config = dict(
    n_layer=16,
    d_model=256,
    n_head=4,
    n_kv_head=4,
    head_dim=64,
    d_mlp=512,
    vocab_size=2171,
    activation='swiglu',
    norm='rmsnorm',
    norm_place='pre',
    norm_eps=1e-05,
    positions='rope',
    rope_base=10000.0,
    rope_fraction=1.0,
    qk_norm=True,
    attn_scale=0.125,
    bias='none',
    tie_embeddings=False,
    parallel_block=False,
    init='uniform',
    init_std_qkv=0.0422,
    init_std_o=0.00747,
    init_std_up=0.0422,
    init_std_down=0.00747,
    optimizer='soap_variant',
    lr=0.009,
    lr_mult_qkv=0.5,
    beta1=0.95,
    beta2=0.98,
    lr_head=0.00652,
    warmup_steps=96,
    schedule='wsd',
    decay_fraction=0.438,
    decay_shape='linear',
    final_lr_fraction=0.05,
    batch_tokens=65536,
    seq_len=1024,
    doc_mask=False,
    train_tokens=183200000,
    steps=2796,
    dataset='wikipedia_en',
)
Each number is 128 + 32 x the weight over the matrix's rms, rounded and kept within 0 to 255. Layers, rows and columns count from 0. Numbers have three digits each.

# v: layer 5 attention value, 256x256, rms 0.117, rows 83-127, columns 128-255
# o: layer 5 attention output (transposed), 256x256, rms 0.21, rows 83-127, columns 128-255
# q: layer 5 attention query, 256x256, rms 0.132, rows 128-135, columns 128-255
# k: layer 5 attention key, 256x256, rms 0.13, rows 128-134, columns 128-255
v83:087125164134049093123135126144139099150111082134135109081182097122158130162132128158150194166178124220136083125138163116137129122140108136133124144145113098151166144115186157125168145145106112147115135095140113100189109127108107146082060105130100161144067083101157176118132147152141092158148143136148152107139119153143140095167122138159136169117107055133122097136151193150094138136101
o83:098122126139178137116126162122135178105092100080159062140133142130105138117177163094129136104119128105189148112076068202185101135174121111140165075103104162140137078149072141113095086133134159131155141037092141121096118148183142148164153147140109090176058109092027136103106154123121166128093169141119086035159130111152161152112106135166112140170125165132105149133148142154166104184150
v84:117116165195170113123125084158127107139144156133093131099182094110126152154123148129121139151097130089123128152103095106092134169125145096134098219135115172068104086153152115113184145105128152135077141110133135131145149159117153142145160120130146127120166095099154122117160171119092119180140125066103131110141136134146159119117141109121150180163147159080140078092147123134103087109146
o84:122165112151104080107188175043053105117085155168173114145118141161150116108151111159178127077136177149107121128159130135139210128153057147133197146149132090099126236083165119149066076179145162104169139147144125152107143144130137097103126066125118151089084127106184092103109120149136116110066162185122108139129148084186115117165107142143157100113129097128101163120129177110116123109120
v85:145080139120092141106117076166119110140135170177160180157128123175114158140045150083087086100057198129152120147159134161135138100132085105132099151108167081105103144134093159120134101133151152054156125150127157130114171194129158079088131125075183100075131129119161147134176171102144169131139162180150131112115110090150116177132136082083144115121165129131175144145091150184140119151129
o85:141143133137084158126120083153196112099113166105178130127138134121084128135171120063075123137079125145086101117132210128156091176078148099101128090122124084149112123114165150127102134144148123162155087112154119114183133084074161178139132139186117193100118142106124115110119091146091095171076170139139130160100125128170137104114061164156123158058130138172112104110170151123158118074116
v86:118130136125072110145133171141149163139133138088139155157160127149172097153102115129141126117131127150139137089175158181097097105105138148112142093109084087085133140122094118146086132091152111094130086111111095156160121144082142106133155126161173097144107121097135222111106089099104163100153161140205152160115157100129135145071146135172141147218142106114136141167158121145113111132175
o86:115101190094153178136094102141139131099118138108127097119113125155091112129160086135155109126109136070120092139140124137181145122182113174175127135128180131116140082102111135181159148150128150128163133164115086120115061086156146137154111196106081121082153102124166084173136094096156124124108150108093124154103084180167150210167136138115165087087125161143158091134083166097093176160141
v87:112097118105110109114087159194122088084143164156162134150121161117101102158092076044141139122092146200127132150165171158088113189077154128087148102123161156158132104158117093135148107150170093126126122130089095106106075152147080086172130118147122109141073175166129106071166107141161128084123162117159119125131161161133082130173120115139154103093106139139156147124160101144112164138125
o87:121115113165188090186124157121198144136060103106098094131100153102124118099142092097152129117111097073127101122116180143136152195104144166118108112107102081102109159106149196104142087099106106126151130131162125133174190128110163102099106152116159132098135130151112153195126136110138146138088184112133183130213161133166149206179152177153131138115173168091107120146184117116163109121108
v88:071119076151090155144136152100133133110103132106202113118081130158106084103152105141097115151135139152145166126183095121121123140087138095149111126152159151115125169165166087136135141063114172132132135131122076169090075139099164053102093134110119110087124088185092163135149093127168142085158103104133121090091106114162132144072108099164140080119152112110153120106082101094174132133144
o88:157128132139194145193130144143109099146098076096105128130169154134147101153137136135120154136094125144094177162117180144151069119116107167081141115167107096110106105086115164090167161173094129140131108176090131118156093151128158208139159142119132134143147150168142114179161109114142116141079105128110092126174143173080106085076081194147115137104139122157142124108171151142060103181085
v89:148105134137129065122131143139148115168142154125127147089137099077145143100164124151128163145141113099098150063114129179105143102089107154114150134118193140118118088133135155093078196121143098071110141144147101112112119119101125129136140139116120129136124093119172158086072091106118142163082115140113146086139149161154138130175123099137094162090135155146142139141105103102122151150123
o89:085150141130113151087124162092086142121141107129107123209150116180128135178105160144094152143108150173145113168104160160054119117131101136149155101104109137147119116120121137153164103160124109152132096142141182122133139115113116067124096103117103087141177166106120097125206150132074125067129162123175108165079132125150163132119146103138138153077099140144117094146150135138092136163109
v90:124114094093076082120148108117119119125103143098142122155109124151143104122154118145112109089117152143154113177133174114113137132135175153136109114122116145118145165100122112113136128176126129137097106125129151188125034143154155103163118147154180157106108170162141149175158091139128155176166099090174174137088140163124129130122108146082123130120138059102107136117119123095132098143135
o90:087104112119176169155123099090126119150147143111119163111146129156065104159167151122105101159138049106105140146179090174129147177138098102129095109114098068102122108156096122172177121039129145148149156108158102140125175150094166175107151213080078087090178129114138167118161144071130077093125081202118148119153096121144147128149128124134121151139094136108117133135104143154107132157136
v91:100152132145126131148174132118099106144108131133129134142136122078123125148121177108105126148143136106095147072098117145175128176106135097168113178115113127104114145150109054105132146097102174065153126123075092166111153137100165155074100144079099111103149165158158080122148123108154115137154143135184121144092147140074115135147149154143115103093158124162134129138123113145170112141104
o91:092147074103134119135127150131084088077143116150111102132107060133149146157127105105172153104082069122111155118126132139146110096186150123099130152142141099171158103125141190119139117162158130150103134157177179076106125095094123162134117075095162182142106088108170142124093075180095119075163117075106151120122134130156105106093121152136141135110144151134100119091147149096127110141096
v92:156152093137173100134167151130110109116113149116144147175170148131165149179148144099120117118100101105147074117153168114124141088087158110151118127189158105149131111105130085069082157102191093093133098091129112190146168108139152120151149155127094115095134090126135099168102130108113192115144141107129151137136177089147134138141178160104064135137155158123128107157118081156167110146189
o92:078149093057056152168109110105116149159174143178139159122095138125091155116161134139097112122106158180111133127134126121121154146098100192136104110110090124103102127151124168141155157121080174156136174199058078094098161165083121166085054093139136134147122185112133140076111088173138109150166139141047132204066138109075118064093101128118128108129160162129118127126121118119097140094061
v93:120154121137139101115124094162096168113089111183134112151123134113154106139139164137184132139176118097113089128145103175073162127117150115138164140150115122170136157108113070121097093077098150127141145167155158099094117110119086151109087106148121123143130139151130115141082131119148099088159169115155175139070119152136123143096129132112138124077084145133120173115135129173157137160141
o93:124150120134107155128078143111128157167167174090092128111097135153074155169058136050106101139134136152145097110157205104204103131134083097118129138105194088149153073131070171166153125142110092117073148166158115114102170180104140138174137130132131150152080119100179172170144170170120157134106100123116098152152111127089157130107094143130158112139135181082130107117134108083134103144132
v94:149143173122128149101142132158145161113139138159149074128166127111169118133104083148112125105140144116126104149075130134155193100127133166119126145180124158132125085129144129139129108135155123144134120177161106150166132125115149129120089105173154137168107114123153162096097109108156118123106087094111157156101087132152161094083125135104160167182150125153117148187171145064094170130099
o94:122121086167161132139133102110084126118132116094088154117115117101125140138171196136163149128178115164070112123165145090107084146096175107088175209128127152129095146146057181147109159151119121154136093052074100176035090092169128124140101182110125125141171155158033134096161094097149117105104154148150139081149184104102144138176165129165117062116111114105103118135103115132133093108131
v95:132075114129112096101110122142139085150176132122104134170122125169081123164118148122174090148090128116081132126104151146121167145151171159102128121140120127192104098139136155135146161123090183163164116142128104110138150116108150164090162174127090144139132148125076117116130163111138167079112085089097109123122185101131107080125151129150146152133146115153111148099162158082118077070110
o95:117119100108190162153088158113136162100102137131096173094124171112145151103111119133132162147141111155165089165155167111114136119074082134162154139149124161081074084115150088078084111123133108088121112131132136129114133105141107079148160140114177123124144136068109087130125114143129120094122155115104174152138081153139115166128189080105132120128090121127091086124172125110138097163158
v96:171173116133150156101078129155126105118088163122110153115121105152151114139112145121167149164148132175131135156093156150115106163103103160076150137116088152103056133097112114131064075131158125143074116095122165132155149168157151160139200137151127136116117106157156137135125112128121169109126133096144131102106167163141164117141090124092119167135102133149132122106132127122134156111137
o96:141076145115123134099132094065133150144107150147093085134157170133143157069131097102145114172132145110135124083155127124112139108158147131158129124118156137169132139139204118160147175095124142098096145100186133138164086077108125098089051109182101104124126099137123151093151054099124097073107101165145174161173105147145145128180092115120107168103149126122139111157154160139106136121148
v97:125084104146194121119138101124089173106156113140128147133101142144126186098156166138146146102112135110095090122115132135133133110190142146099113100155159119162141155107136127128165126127067158115142160130121105080100114155104107111127097129217142141148140115154106138136086100071067149148051153108168183188115085117132116126097139127128139147147169115140153140094128190121126080097115
o97:160158121051130121091107150089163060232098137097108090133158111165115089156173091126130121104129116143143114149145106104142083134116093127174131114158114132147129136112093158168097153124151086162099084157152114203072138120112126188126168152093126163080111123118124087162196131171107097128166086181114090097169162090116136170181150151106097103122091140087156111136136113102157201154122
v98:103158187082132094137170115134107128137143156077120181133153163121147140125109130140135138138125141175157121091146128095142109128083129148102117128124119152137181140129112134119127123103161155114109153124129117127118070102092128110115144133135079133104116106141144135134175159139134099100127150133140168134131135141113109087119122086122158095132125126107121171114136129095062117124120
o98:139081070156132114170106157153075114092172108135157150218139090135125103149084174112184134097116193078106120124115085165145111216143099171176164105140154124107104165113154130152162127163102056130114116117161130147103148162161123177220087127110160143082102147112122117161126131126143123150181096088162135127125147134162178149113125166170090157122201154162119112173120107163147169160137
v99:079151125151113125133121151136128131122138159121147142110134124121139112074138131126115125136097170159124152100120122128157109125142167092105153088141146121138146121145105132126122135128132161138113122148173069134131089072142188183098146121124120154137104144166122107154122081141051137080115124104154109112148078109163149157110090128145139160147056141107118088130118145098121078113124
o99:101130200113190164062148062092142137126148110135108172185077084227095163109107134146151089141130122132119115109176140136094204185184077137153065156142131143123066078140139125133140146147124168147141097067129167115123129169092089142110126170086116132132103112121141148136139147046145165130114165070109121191168141141144126101151118121167077115083137090140154115120158163132141153121132
v100:157124078138128160106085075139109151105117089165116059125135105144139109150196161081083054122088117140112057138159099134138141118175118138135142086129107147108104107091122111133104159117143088106140099140078176155091115100085146117113145121138167121105187126137143105167193117151132097148156119138122098144137134103131147176140123110114099146138154143117119118128140115156167139096163
o100:122084216160050091182170175170086135119130162066157140111121168129118111127127095176122186152138072142113147080107126105142152093078128136175099141131113080113106118177123141135126156172158228124201125159172066088135098121116125148147156108135082101157148201168124102106086051076148117109153105154121120110116155137101140112108144119123117158156125157165148158116189129165155093150142
v101:145139147085147150212161120131167096181094079122126121108151123134167151122126145142142094159120157167140176136159116118156164145104172161193097142156106081116101130147137128127120156142106152119122077109100171104122171133098165121129147115084131107116111103143156165139174112106102181078164088146117121112136152152135148169103134159110099105142099155145063110138139106209138118137095
o101:146082094190119094096149171120133185123134154112156095130109141115123187168138129187096099097132060115150134143150121169094107123136148082107135116071117158195116140080111175135185142167144117117154127132149099111158093125123128087129105130135130169084160185148124054103112125180141089139104189159114137146077106099119142058137158107149075134075132129181137185073166190058082116144147
v102:178129165105136146185144149132144153098193166139104129092114117117121112107123197102164125133125100149156072147148111126179152136173119153126110139119095119144095128133188147092152107105152136124110135131165054124097130127129102164124140128141093105105145115116122146107153104157115068119111126140122063074122122113108049138124165157185115109101165101100082113180181088183100163151112
o102:146104162108140121078155167173117106102125096114178077156125073117182149183111116131143097132133134117119115118097099156117120136139122091118103078132172141104142107048052128144143193198095133122172142119116187064085141135120129122106136109143088118084092151149127104140061188128141200170160121124143150195143128134127208124143146119137130150162183169136186144116093084092122110113166
v103:104131056070155102117127136098141069139184104125076148154160127138125127085108133119113122174088145142131164139122134097141194129191092126111106170131131142118081058100174107153173162131151148168155115103090161123151146108111130167101156208164125147152112138163136108163123130138123142156099151086165108143132097120127141116092132192152130091133101122156152133157109165088169115087130
o103:167088156156190144214131130139113083164085118137122070110122095117126098101122171083143131113135154098105081104155170076079072139144118109199155081139091102095114161092107151140095091102179147115140118144158111106129101147108133128203168117106150121096156142110121175078147092133113130100122093075085129114079139123121116111164097089096098193108147141139112106083165084126152136134150
v104:097131129092130154129111148098128104141095118128166144111162118092107129091102154108147106172082102138154148097126112134083111150134131136144100128133128096154110085120129093150112162092100104154106142102147068115195102123124105150071130138119111146140095113143073109082079162139107133152129124117141139117162137092103180135118152166199139130132139155138119138102142084160117100102125
o104:181105153171110168119161198146129149090126115100131074122093167176127123146114157174148138035191170136126166125081170110143089167144056148095106115155080157043146113108147149147077072128155159144144135086077165117131133129105156059152108153061124099117080141114122128147168132074142112139151110126111129133104144157142097101103117151079118115098118124094107084121162131090118126103166
v105:154155148125080131121142088134111139104092136133177141149114118140160131088153130143100126117084148158141100122109114111107115144110108092125111127119097171079096100142122145126143108101146139082101121172125125061120067097111106122116192127159163111149115110078087162078109134108099137111151166158126149117147110116174124119147100090083130141138127116124158138128111161109145132089106
o105:103105151141150128073081097130134081108162132134079133131095152115111104129148105122162142101125165121109122125099073177150139142120193109061161145153106070114096182142135129095097147184142094152157152082131110172132113142143121183075130146142099082132102135179157084141097091154119113126121089109124101150112151173171138140127119194122129091139104079120084109171147136174125092112126
v106:110136118130158093159083091121132117123169108132102103157147143162129122099079142124134114133149176071115076145143088123117116111109140137137173158146105159137159131132100108120120142124099119059130156114142148106110177143103080108131111078086134134166145124094131094098146166142136144143112146139117088145110135149106080106133135151110103123118140125163116136155122133173137158080147
o106:098107141097083127126202166098147191133083083188115174124173075138167135111143084112121091147120124134154121153137162110146128112125115140121104138158158116102054167156173144129111094113125123178160119133145102107150094097166092162163113109182147097094159101100147107193097131133125112107175125141132158128118117146174121171071147167112194147137131126109095104144110131128121125127109
v107:152122070129078156132117155129075146146128135131111108109113142140161083080154142154145143142182124159136133151153132104069077137137135145089152120098156118146091128119151111115132086144154138125144124154115128161079162118142125097162171140091140152106119101101133159124088095154136122174118131101155093128127138100122123091129108116154130138097137110135147159179101099189092108101150
o107:173153138149145169147107104050175173154139064103174115115164118154058129135183184113139136118108140103112094159135152156111169063115091129105143070122058148132123137070158108153089155118049084101111115154125124087135110112116134077137096113204106121138160148175119120097148224094080097112117141134075094180149124132114114163102041119141130182138116116103132095105168077182137127143158
v108:153129172109153131096141153105139146151171148130143102150126145118110123073118105083138119135117159130103167113122142100091143141117066128112115188151132138120145119129121136136103134145085133143129111098154120112134142129195124120149094118136157146178127105110141144146111109105100084090137163126098075117151182151136079146120173144114110118189107129119106140164155137098126083134153
o108:073153117151140132097110087138101065097057125145106164102124130114126163125114158165084095142118108124145138124173080109198112110137178114173133113150123164075111153135115118098187126109197151117117134173105117153175138159096132083141070190085089131127136142123046108112143163178146125097142118139143209143132076103176125101163074129105175079088092151159104120084153083087127161091055
v109:154110152101135107139154165149152081166195120141115142147163131147097073135114140078173151154152172142105162106118153108144085113159146097104152118134098164152081116149115148137151095194119135142125166130135144122139124144191159124127113160155153146120125176129169100121132157123143120149091123130130126126149173167106170159150102129135120134122095086106084160156136143088084144175102
o109:089080124131131124147148104185127134073144083134116156148109125146149088142161122166109083130185108119159086165129151133078099139122150114126084084089152123107122118123151159140162158082137158093124085108149174161138171133111150129138095089130125115110114128100123127100115147102098102071065159133106154062100088156144127129204138088132120148150143066075109136136096068193168163104126
v110:073118121089148096153137081164142108131115114157109166169107120115108171156163142145180089167094105148077119169134125121120079148164138123149111093120082106123131104121173130174206104124101151168100151166123103115155110171153149136114092147112134174077106111153113156138139126127140138141181152119157134186169087154099147137134147111158122138144182144139124114105164085112099137076182
o110:138128109146113181149134166141094110116142163073152069132131091134146091127119167098111090092146117159170133147128104106146144167123085117119052120083125083123132071129060082056066140120164111102149126099095124087150195154104134159097216085100067126116118127139139179117160123165161153144090133119137108080095119068163072124120173161165160108124104105092151113095117176120114146150090
v111:097130132129139130096142090106171155093153169146102102103169110096131123149120131103149150184145166122092102129173120102102107092151157113142121148102174171140193152174180155152147113114122154137101083111082194095116128122126097080137144096134123123130139083082115168095077135138136134099087110155190157153119143154136111130096135197145074162114164170085130160132122140111118107127125
o111:115095092131091124176158191130028133159111109093170097150156169168068121105127105181132140090156123120168051114164090106147111152102157113141113123204130087159114117114177165130146145168105151138075155161123071153195161094143125194170059155132174139153139121075162107162183114130146194176155110182177138074148124122123160135138072141100154033109106147183176109181118134101176151116136
v112:152164139040145082148190093118131129146146135079059096121152129142108088151162087072128144141097154152129143071138097091100144084099174152081105108120107124175116136054090167162139130106173128114122097145087156150083137123124125142160154101114140120123134078122122159110184174153140077175115143136116129160147114175132111126138089084153112126062105115118079132149127078116101182143146
o112:096130121139097147113131142148121146114146073163236146166131141131179138121092111167156119049148091094133100134095113155164124194129169135160135147115103130145089071168179037171136173136170155088134097153164095138130170134105114116081085206149142124097180166105115183075136134155086160121149105129162110156139184111139181127126158117168145151150165149143145110098155113141111110128086
v113:087127141072145147150106126107110066117106059166170096110090116198140099114141124090079136157094109161122109116145089100121111137145134131130130105111171113128084122100144140150154095144136139133132154146110170159122125129093090107068123145107156136123134147166109109106147142113092119067112126148130110088098116137111129181145143108093098128144137091129115124161129094125188130138081
o113:179126133171077117162141112169135145122090106129072158140121174087149167113149068165135122137127130127146134155138165162130138104114176113106150165112049127109206091127104088124130129179154150123161100126149123145165103126071121097170163153184134075082109125173106106148116150134111109119138144103133117152183175142105132000099121138153148123136115158167152137075124159141125075092113
v114:123141122201080122127126100133106129137092067139147074132138153084147177120158094139115099128119102115127192170132172145132118115121118138175118122104155093152096150094111102128168115107124107104128125153108117135142134146099113140129146126142105121124143118139172143168111104124115156120095131156110093130080200128132140110146158093155154130156142154140152129127137107133160121099209
o114:174088196050162135116120130145175112075156176122150104093156060202096120137138156104106121139118159163181113105153118117095136084158148132109138148132070178101184125128172126145091160199161157178143143170160168108157112126154146064118133129134111175160156152124143181118150113096125078077153137163140142151147076131129073170107064109066131111159052108140168110177149131092098145135079
v115:128117134141129118058105080096164134096129130093115108177115133162084110123118102119114201115146101118127131162098116111138116137117181169132047111111104155141093177103103154108106128150123063130149133125091178149122117136164124122095129200137169153109177145121155123171146128137151156142124142123140167174115153110134145111128114158119152132167117126141098109125150142158090173162098
o115:119107134073114126133180149165125127135090168113172163104101186126164068162061151106092075117056138084122094156128144092095132123084101084097155183111090107133041105148107105136111135092140120054146121098195079142174193135128142074154122074128164068094136109143164162045142100177165110143108097158141065139138145128113153130153111076095111107083145161102098106084092078124160140104136
v116:137132125153127142130139093090118133141113167104106087090128106155125084113152159154108133177157110126151065108134096123064212148157121127110111110129176106138112134113196117108103165106080098121130130086145147106083171124096117148099136144098148139150162074130150122148178131147152139165130100072175128127143121103089075142122144140090118139139160096162132161134117111126113126166126
o116:139132105135100106157121152138128132161158100153183141106151148083142132148113106161124173124140088094122178106099160121147091055135107116192111097121117115116130153176095064145133164141088149158097134142159098145168095124130119143192102082196101122178089185117102160099111154144089165115108134133108163142106136136123145128058115124116123110120130163131127129096121145088175096152115
v117:117128112094143133127156160105140077105109140165123126122126148166155135143107125131156115109126155102198130201164188134139129142092131136094146114111128081106114137089099128139130092113144093124148122102149153147138133105117100143156149115066125112127107126132138095122130105088125169111095120145130126103141115109126091136127119092191133107133115135152155116174124117134099144109118
o117:159105146146122130136133156205147128137133110177126133071109089081139160170180136114113136134133131173087086085115120125128116138190152155179088099124133167123171125133141212113139110112097109128111191125094110123144118148127149143072152151164106103122169114135091138124164165128074122161155134128162143082103110140129088172125140170118148164102185100130129106170099127130131081154125
v118:085130157187179160129134117155154050144103156157068165087088127089143139097130196158096128135095170138153139150124161118148164138165143124170101123160123152103091069123133100145138182116145130159133093123146098153098155099154096145157186133192102088116144144172146090197120109094129185172121110068128132113102103098148142146155168148058166117128172102127115093092150112089110123152159
o118:201133132087157165133198107086137092198118108145111150129095139133103179110169088107113105178189142129065117196119110129172110077096026096115078093094185213118137127076129133119150109147128128171140137078149185105196119146117141135114179109101165162108140134061146140089187076087133157044141095176068107117146165058105127099133126152133141111122120144071107123128136134174181134086088
v119:136166119081133126143111146126132131109107172135095124127158112159119127098141102174116119123145142115150137101125133117128127097140157144091144126113135101155143107105112120142110121157094153140088119117186142136133130159144151122136129155093188128131122119085119151136127119149148181142102086116143117171127209161154138104146147152138133121158120130139075151088047129165107109222197
o119:153088120144100127120136109150117137131114095108129149110147150147120104153090168153089070102138093089122128139127155188111104134160124141130140088098107133170116174166144138162113143082096140118100109156120132124160184083126092177176136121136100134088134149098067138082111146139106085118163094212155196105091121114125146162153075124101172121108074155091164085182173119153112165058148
v120:136138128133150068135091155148145187166113103147146137147126133144106124175090084118167107141133133158134185154151156134181103155129159129145104122140108116145149078094074114121120091131129113165132069101118121118116128143106128087098156071106144093142132144134113147132136181124086133159158145144105140112130147154121140093107132132121138142147126165135139147140169119144138134147138
o120:110103101130139111119088106111109098112110137127087107150089108124144155097144156117139105119118103163130124102161150097065147140126107151103167161113154208104129125114125184133104092088152097095137158181179112167077119092142106154154112156117111136128155084145081081101134151118147138128094117165182102172129042134114142139109159160112120138113112121149109126104116130108098120109079
v121:170162117157114125146148166185138041137101110154103187099179143157168118140153119133100135173169160131161095143093127090147138140099136115160086153105135083130132104115135051113155094172151160117159131157107132104103142123102153107134144127089091098071137145133104059085152140079119088128161149116139089090121134107145163163166136145149148110102161116185120174098119155122196087107173
o121:128098142134143194106130104142179134110175148131151085109114112139066130206130135125151123148144135149134090087106166186085144079159141141136150081061109179151134118078145198090150107169070090146095101103134118097085129121114096171101124120124142160155061129128133139104042126183102128140100133087061198127189144126128086134046101159125108120112172143124117107158123052141098131143107
v122:097140104134155081067095152174169102120132152132150157127104116129125130134144118121091168100093087122087082136119111104095138139143121139129096114142167152183109094116113131179141161129129134156122159120134139124191091098155105119106077113119067104142130151066066114097151151129081103155146114149128136154172148151123132088109121128133078140089103115121154113115109149116129150087117
o122:094129138155136137137169125105109144136150071135096125136153154149129094115128085139165107150170153114137165081136126072091170129124119120121094152171123080105147106112122142091169075062123152142153130086145107172135129168110149157132153183136138078108167094183122125154120114111165171179134117090123122123102083117116107144113169103097131143161145184177095174154194063055057115066172
v123:169086142061149075092102143163119142108152132139176119122098123118158141119159134122122153170125160140178139175146106129132122194150087113114120109153102148093117153155127090129168119149136117151154151103111113097090112166153133160114128145139101056141124111127137118132101146155151109132147084100111124128135118136112140107100108095128113149132147143100177128163147121165127145154121
o123:145109146196137127098154059096077166143118163129137087151108151149151133190144201098129102088094133143122113094076170128089161124087157129159123162147115067122173128111126111127110138066097141122129118130183156114097141112091114100114126120123145209075050120150135085149145146097125106098114164149157147143150160135169158139112125166136128144111138122134086100076090134127158154120139
v124:053088121165176181112104143107145129094187094132132127108129140151130179085150195165084115205130105157109141103113107147146174129144083088116135114088147094127142142137195093129143179104124105094138139111128163154081161142088148113111109069106119063143107119143142153170135122137195125097146163093119076135126170105159119144108120140167133120128147188130167145149101108131127130113117
o124:178219086139141125145091134149092112127128225141137140135146091142136084200143139088078182100069186145140137125073202098135103141148093166166103129122096184180115091150124124145149140186126135171150121167131093114181084072203102176131147136211151219151118125093129135165083105062050130110122146206043076124071095137085147120149113107112097123099159068178117102048148155088091189138113
v125:073139139126096163098128127121156121101171153124152128106144133111121195148140121100124113100080131100165102134126161157175105134137160157156130110141118135121091196126121119142131114129109151126120102119096107101118134074162143169165164140111112127085109126138133159111180107119112111128125192122135105096164104133161077142100122105161070153100111101107163064124136124129127121123081
o125:140138075154110139070134111120080162101122180141143150139087133174200082139135098134127126136156123178072155118122081109074194143125143103125102153098138107108112106134077134161130134132133146115141167164147097174146125155044163086123127107083112112111154118072163127125069175153106185168086117109145143183156142120117114126188120164129143115156174115195143172120088105104104125100180
v126:160127161126099129077114093153153191147124174132113142098116123168169098115148069075086171145125117132111125092108081146107154131108118106103156129085128191107155116099155167136148110137161092099107151150143103142080170086165144168087156097130147180138122186110126121126152114138157159099136146128126065115148103114183117149097125119145143119114081109068105170128128143102074125171136
o126:095156170132145150152143099143126060096161105138103183153080175086091148104079132179126154111159195144100119117131133143116090093141128091144097094107105098129096139162137093060178147170109160119186042095103177127126107127155075080115155134095178098156087127106155165092064115137119118138101148152147095160129151136087148141134084110117156164156107140169140132127148092158143152060152
v127:125147101118112118119149142132171143123177178109132136129130160097139122131150114158127159090123114086077124099125199139151122172108165107116149145184111138105113128130178081127153108129139124113146132130153103159138164190151101145153079116115160127130142146096155141136162129157145082133109138140142142157131094155131101156104141127065120190148134197100119155131112147115154141101112
o127:121164122108091126141119095141094132114048100144177133178146039098167049137144139122149073130130101128144132091140072146085122069177095132123199153129188073159137168121160190113174091104131139157142144128118148126143179084130131133113122146133175139142124069187140058120126122132126155128092119153109165173095133158087109107090058042168136173177146086130113040148085099124128112188142
q128:109103104139117111171106157182111153076140141122106089081103098142125154098139155127089074092162137119145151163110194099102141128125153148164115105099207129154155099102167178075145157134120135170091156148100166139131101173137165126070132096116172145157119111126170113154169103118157145114137158125083151097134128134141070147105086132140159157080137090110120135164227136199133140126167
k128:118095128140131193094132072138147105130142116117132139131134133137122161148151141147107147116108139144082169145100118128183082139147099096111141131073113137125141168096083147138150091133132127099151154103126109108134179131199158127113072130174106115130122131134169147122111105129115100108113135149135126134125126133127100146137138098140170114110113119091117116097146113113139168095133
q129:147146127158137172132126130108139141052166122165136147130152115113127129141135167170112157133093138122153068143138166105135079143157119155147242117142150101096096075151086178147089125141063160185180182137099188129178108070090102108134064069152136126136107042061131060132126074144108136140153200121085152069114182136109099112094098191210154127080118170144117186181157139087112099133140
k129:154149098119120109138124100145137135168126116109102122096136118123097089160124155094105098091202087133131143164107047156122084155082143121166102129147116102120152100152092171114166123110081086104115148133137145106106166109218103133123102105127118126125150135134115117154169112101170123127114123123178150080145105130150101130171106082145116118173132104136133130104155142101110124123177
q130:108126209143129131159132158106126131131095175073163102108114165117152102066101125080158154157120082124133129184104125133121060148145095131139144127146161119153154096124150172093131099144161092182140135081101107086097131104085117081097110154098157106103057103146069065125152138178105081130182146130092069152135156167144118124107096116138149131129189108108095159081146127137134111126069
k130:121145112142129131135154145147089087107153085151154123133130161136154143174155094159083164148127167130136164099133172162104089153130175179125115101134083175134124163090104115154158100126139152102122139090129113135134123156102092152149132143139130140086133129144142123125110170102094155168167146098132126083152133112115114113146133152096162146117123108156166122119133129146145135168170
q131:142148112130129135111119119157151137131149141160120123049089098143120116154099122074151144151128121144132126168094149126090084125133123123166121094150154163132124175116028193075159141101150183153109141149133110065104077117149128124110102103146103106121109164102143066110166129151124128134133151167093092122130129115093114096137109153086085077076160149144155128113154156113070161114174
k131:082113130124084120112112148087137124113132147105170101130114099085143098136083132141145133163070111154150103166153080155145120107126167103130182137158151124169135131072178107175115132109105086145112126149097167156122161063148124100097144128073114169142131145183084155166159105135126158128124152136201148128146139107220167154166143116124105103118122129136123146155113123133169130140091
q132:130116117175112132145169193159149088085127172137192156081139113158116098131109130128104181091164140149144147132145185095182100107093112100106069077128127136086135080152112132131157127165114138148150150117082105096140096121118152118101100133136102148119128166086106132069187096072095111130130156125163086142196105098127133076170102092084148157135132131126138153123155124129149108146150
k132:112098120135135130154136112144107070182118154123110107119123147078095151097128180102131130165131158128127152138149111151080161152137092135131144153089101119143164166144116131142101146129128093134115111170147100137097112127100128168173122182162129125162130171137119108127085111122160156142129117098085163122079139120118169137132107143155117091132112091129139099142104090102055089170120
q133:101142108113130150071088167109183083139081098123164068088072023099153120231190095100103095164118151121138085041123054164108124117134065151159150101076079137099161203063119118134128176115135126135103139133163142141126134205049155125106083158126136125152148133216136143121134180124110151175078082196136120133173049130098199173138145118081149106161094140059141108179143171126162155123079
k133:082152106161126124106145138119152192152101088127158126114122144133185137184125177149144120124125173069122126114134094106094146136136110156158090103128160111149119100143101131144125086147171162152135140145128141080124081091124098185106129095152075125096120070143111086157128149133094150161157144173109102110126117171128098114123154135128138132121140185139145104135094109133122098112138
q134:143102163161123124200165132135143111092133119086106143115118112134128132152146172116113175074177089165136153106174196092143068111151107120109146141128087113092161097128119147143092138145134151155096096137115141145134111150108159136150145091124155164091099114127128132105110139139131124084138160099129100173136150125099168070106104109115136155172104127144136086119152132122095146129156
k134:121143095089143107092111136128092129180111107127112110127139124133106142133138154076147144165129117128142143113178096142179154150070095116141170120124142129147122161128095117166125128121072086136098129113134092078143132095100130117151140154123095148112137168169137173111120094166126118186112149127089084167096112113135100158158134116125122132079111134111141142176106152130132059150159
q135:105142109148112093165146102129122126193125114146164134121142132129131079100083105152149098174099107057107132084123043126121133119128113137160124149165092143098127136113121131129150116125154107135135164122148125153125143130143105132128076170125110134133121109127124109137130105138111128156139136084112161076080153162090113120138151099148105090103114131179115160153101121132115120139113